From a checkpoint of a small transformer trained on Wikipedia: local attention windows.
Each number is 128 + 24 x the weight over its row's rms, rounded and kept within 0 to 255. Layers, rows and columns count from 0. Numbers have three digits each. The size before them is the row's rms in percent of the matrix's.

# layer 5 MLP up, 512x96, rms 0.125, rows 489-511, columns 0-47
102:091113136093104121099150111103137131123125152139147115081108137179097126128130108110122116123134118133103142135115131101138194159145171141118152
099:144128145141144160144134114160127151139134117180148157147144104097112108142076122120139118137100127120165099118139105102127117147088133135124127
122:081122110156129140138097152135127125156128126122170117127119135119158103145121102135177122131134130111121148099095135125138121123136123127122080
079:105146137128127114111110126134113179110135110143147133112110155118139138094078163138100145130207159152146140080170157120100112174134133113170136
108:149144122112097146114079129116142132113107139121163083131113131154123072107134114140163143114139145142144102151138113103166152105179137081130164
104:117108141120169117152154109134114163096102132145140153124121077125086137149123071121137134150105125120119134133104153091105129114106121138124100
091:068120121109166099135119138109090142142100128118120109120089102148166150143122138122110113119127111106103126146111157126165159125110111075145119
105:142186152153113110113127129136119121092074112133192154129110128130146147102142159133162087085100116135132109160127098124105072114135087154138159
095:120146144157132125108138067133118148141107149158136143145151147112121119125112121147144125149111133130130068088109151106152165127108139143148099
094:132135145130144126102115162088121120103103118117107142118108153162117119117096140147131172107101117075119111163135166131114140151107128156150180
105:107117072130149093135097112143154155074118108089161190132113132157104128098146133101143127114123132105134153109131119116149088163166138131123127
101:117107140080130116151106137133152125107059148129125115116133101129108174108129083131137162145120092127128135097173175113109147122131126152141123
096:103134138122135136142101110099149142137139077153159138105138134112138121118111146118164129162117063157115134093111139151099109118171119138154151
090:145144129127105126132116158126099130149115097127115100111090146161128143170088145137164056076140106119129123129150154112102155122125101122113157
088:139082147189153138138083123137095157123150153151132152147138138132135138133118113153115103143144132166165151152113079116138127152133102132125079
091:126120102104142091160117142124125169150098147120147145140142126090122148136135090125086071140121113146104110108109112143112126142117101130116118
104:152125122129121159134176127114155143124128139127120148127151103107125117150118169123132124145106092093078146137085130130110170135096104111120122
096:098097098094111120122087133145120150127137148121136109158119111102132140097117113140127112121126123112193177141114089113137139125099111108147152
089:103085127194129105102144131149115098084108144124132133177095137141137117144101128138107128114100123128114083155147109169108165115087107137123107
090:154136146167131094097125174127089116130161148129141098121110136130151142182105112122110105162112097148143135102100165137118126163134172104146130
104:155135152128120195116134103165158147129139142132119156143108123139128100116119101114129132143116139097119122081140114071102143124072136146139098
096:187147127177123103131104122130128132170124166126133115092123142110167131097066151117113098129156114177148132123118124157116156117137117129130143
100:144107089133125172135160145192130131142175104127141136113166152135184127121129136126144080122160133125165107137108148111102140166130128089120074
# layer 5 MLP down (transposed), 512x96, rms 0.109, rows 489-511, columns 0-47
099:130135137122176128143133146155162121079107081094135169083131105118125135131115140136151148138143143115112135165165091180135085124119103165149115
097:098171163068115112097187141132143090116079144111178122115127120127145127146163145140104099091130141187112141145072117126121102148144091152122149
112:143105146090106152137139141130129108124121090123100103122129127103157098123157079181122116107128136124157133080114125145108071137127152134148103
086:147157173111139109091130163133134109119140117148100169078126156147156132175106117125128125110126115130146153114127152094106156121089171205083163
107:158104100125079158109148168110121159130074133128133130099101129142118156119131120108128127132135183103098113068151109094120111133109126161158119
104:148149102137125130152144183103172099152123128139175104138103106127122136114099119103119156121182142134145106104151110185128096156187125130129107
092:106134106153145114090116132125108140155148138149114120147094155126136125135146120098091083148133168166156126160116130167125126126158109133169120
106:153111111155108151144139104079115137141089106129120131099079125122138168112090102136151122170125095142138153130162126112174144119145096083171143
095:088145144117159088160125096091144105141136109131117150130180136109100114138111131126152154138147144149143076092133129145119155116122115119127115
092:099098118133129117142117104115121150099129082105106155123133132116156157159156135152124171111117133141139149169118132108112130123135131163066142
106:091132103141114094120104134104078143116098117163093122165147131118120098150091135152140142164137097107132129088143136128111113139134139096135157
097:138124103138097104136110133152142123115100145135132150149151147108125167151156121142095171085134099105165128156144184174141138125118125152105159
094:127087129152111152101180130120129132118089095131131140134102143098127134113121133085118164100168146173134173165133118119129137124134138121088122
088:167113127138138116114078148134149118100150125105108139063078143127141085114062116119133159145149140119098104100134137146131126114126119115123168
088:119150152135147128089102142136143145161142115153098086101140146114112144117113137142140119122103117151152120112143160111116113085162146141114183
092:122113126144120118120162116132134141135121108109105143110150108121122170118124146124137130112106159080145121138141120097079096133070140198069178
103:096099108111113137116086145162140139133130144119178086114097149074134123156139139143127127133174121088141113093141091092135107143104126116132155
100:109122131108107151127108155105127136114165175153082139091090089150113121124093140150096140140158152117176166155127113105149129147161127120165157
089:121133113115151156134129117110140167100169138136136130101060116137076113091128111138154131131098128115137154117111150151106128152178129174136149
096:145125124200116099168100129120122135125151112115106122115098121150145147150131101124103094150130124137128129078107140155141128158172149102132155
102:112153156080143162150150141135149087124088132109142165150137112113130112169136110133127114125142138148150139111123101108106141141161149099161170
097:142130138166138158135160140138160129132152149141075137102120161116129146129113136085123088133129145191152105129130137103132158121125099170085164
099:145135152111129123169093118114147117104145114187113181118160159146167131139142172142149117143138096122136136142084122145109114137165138126133115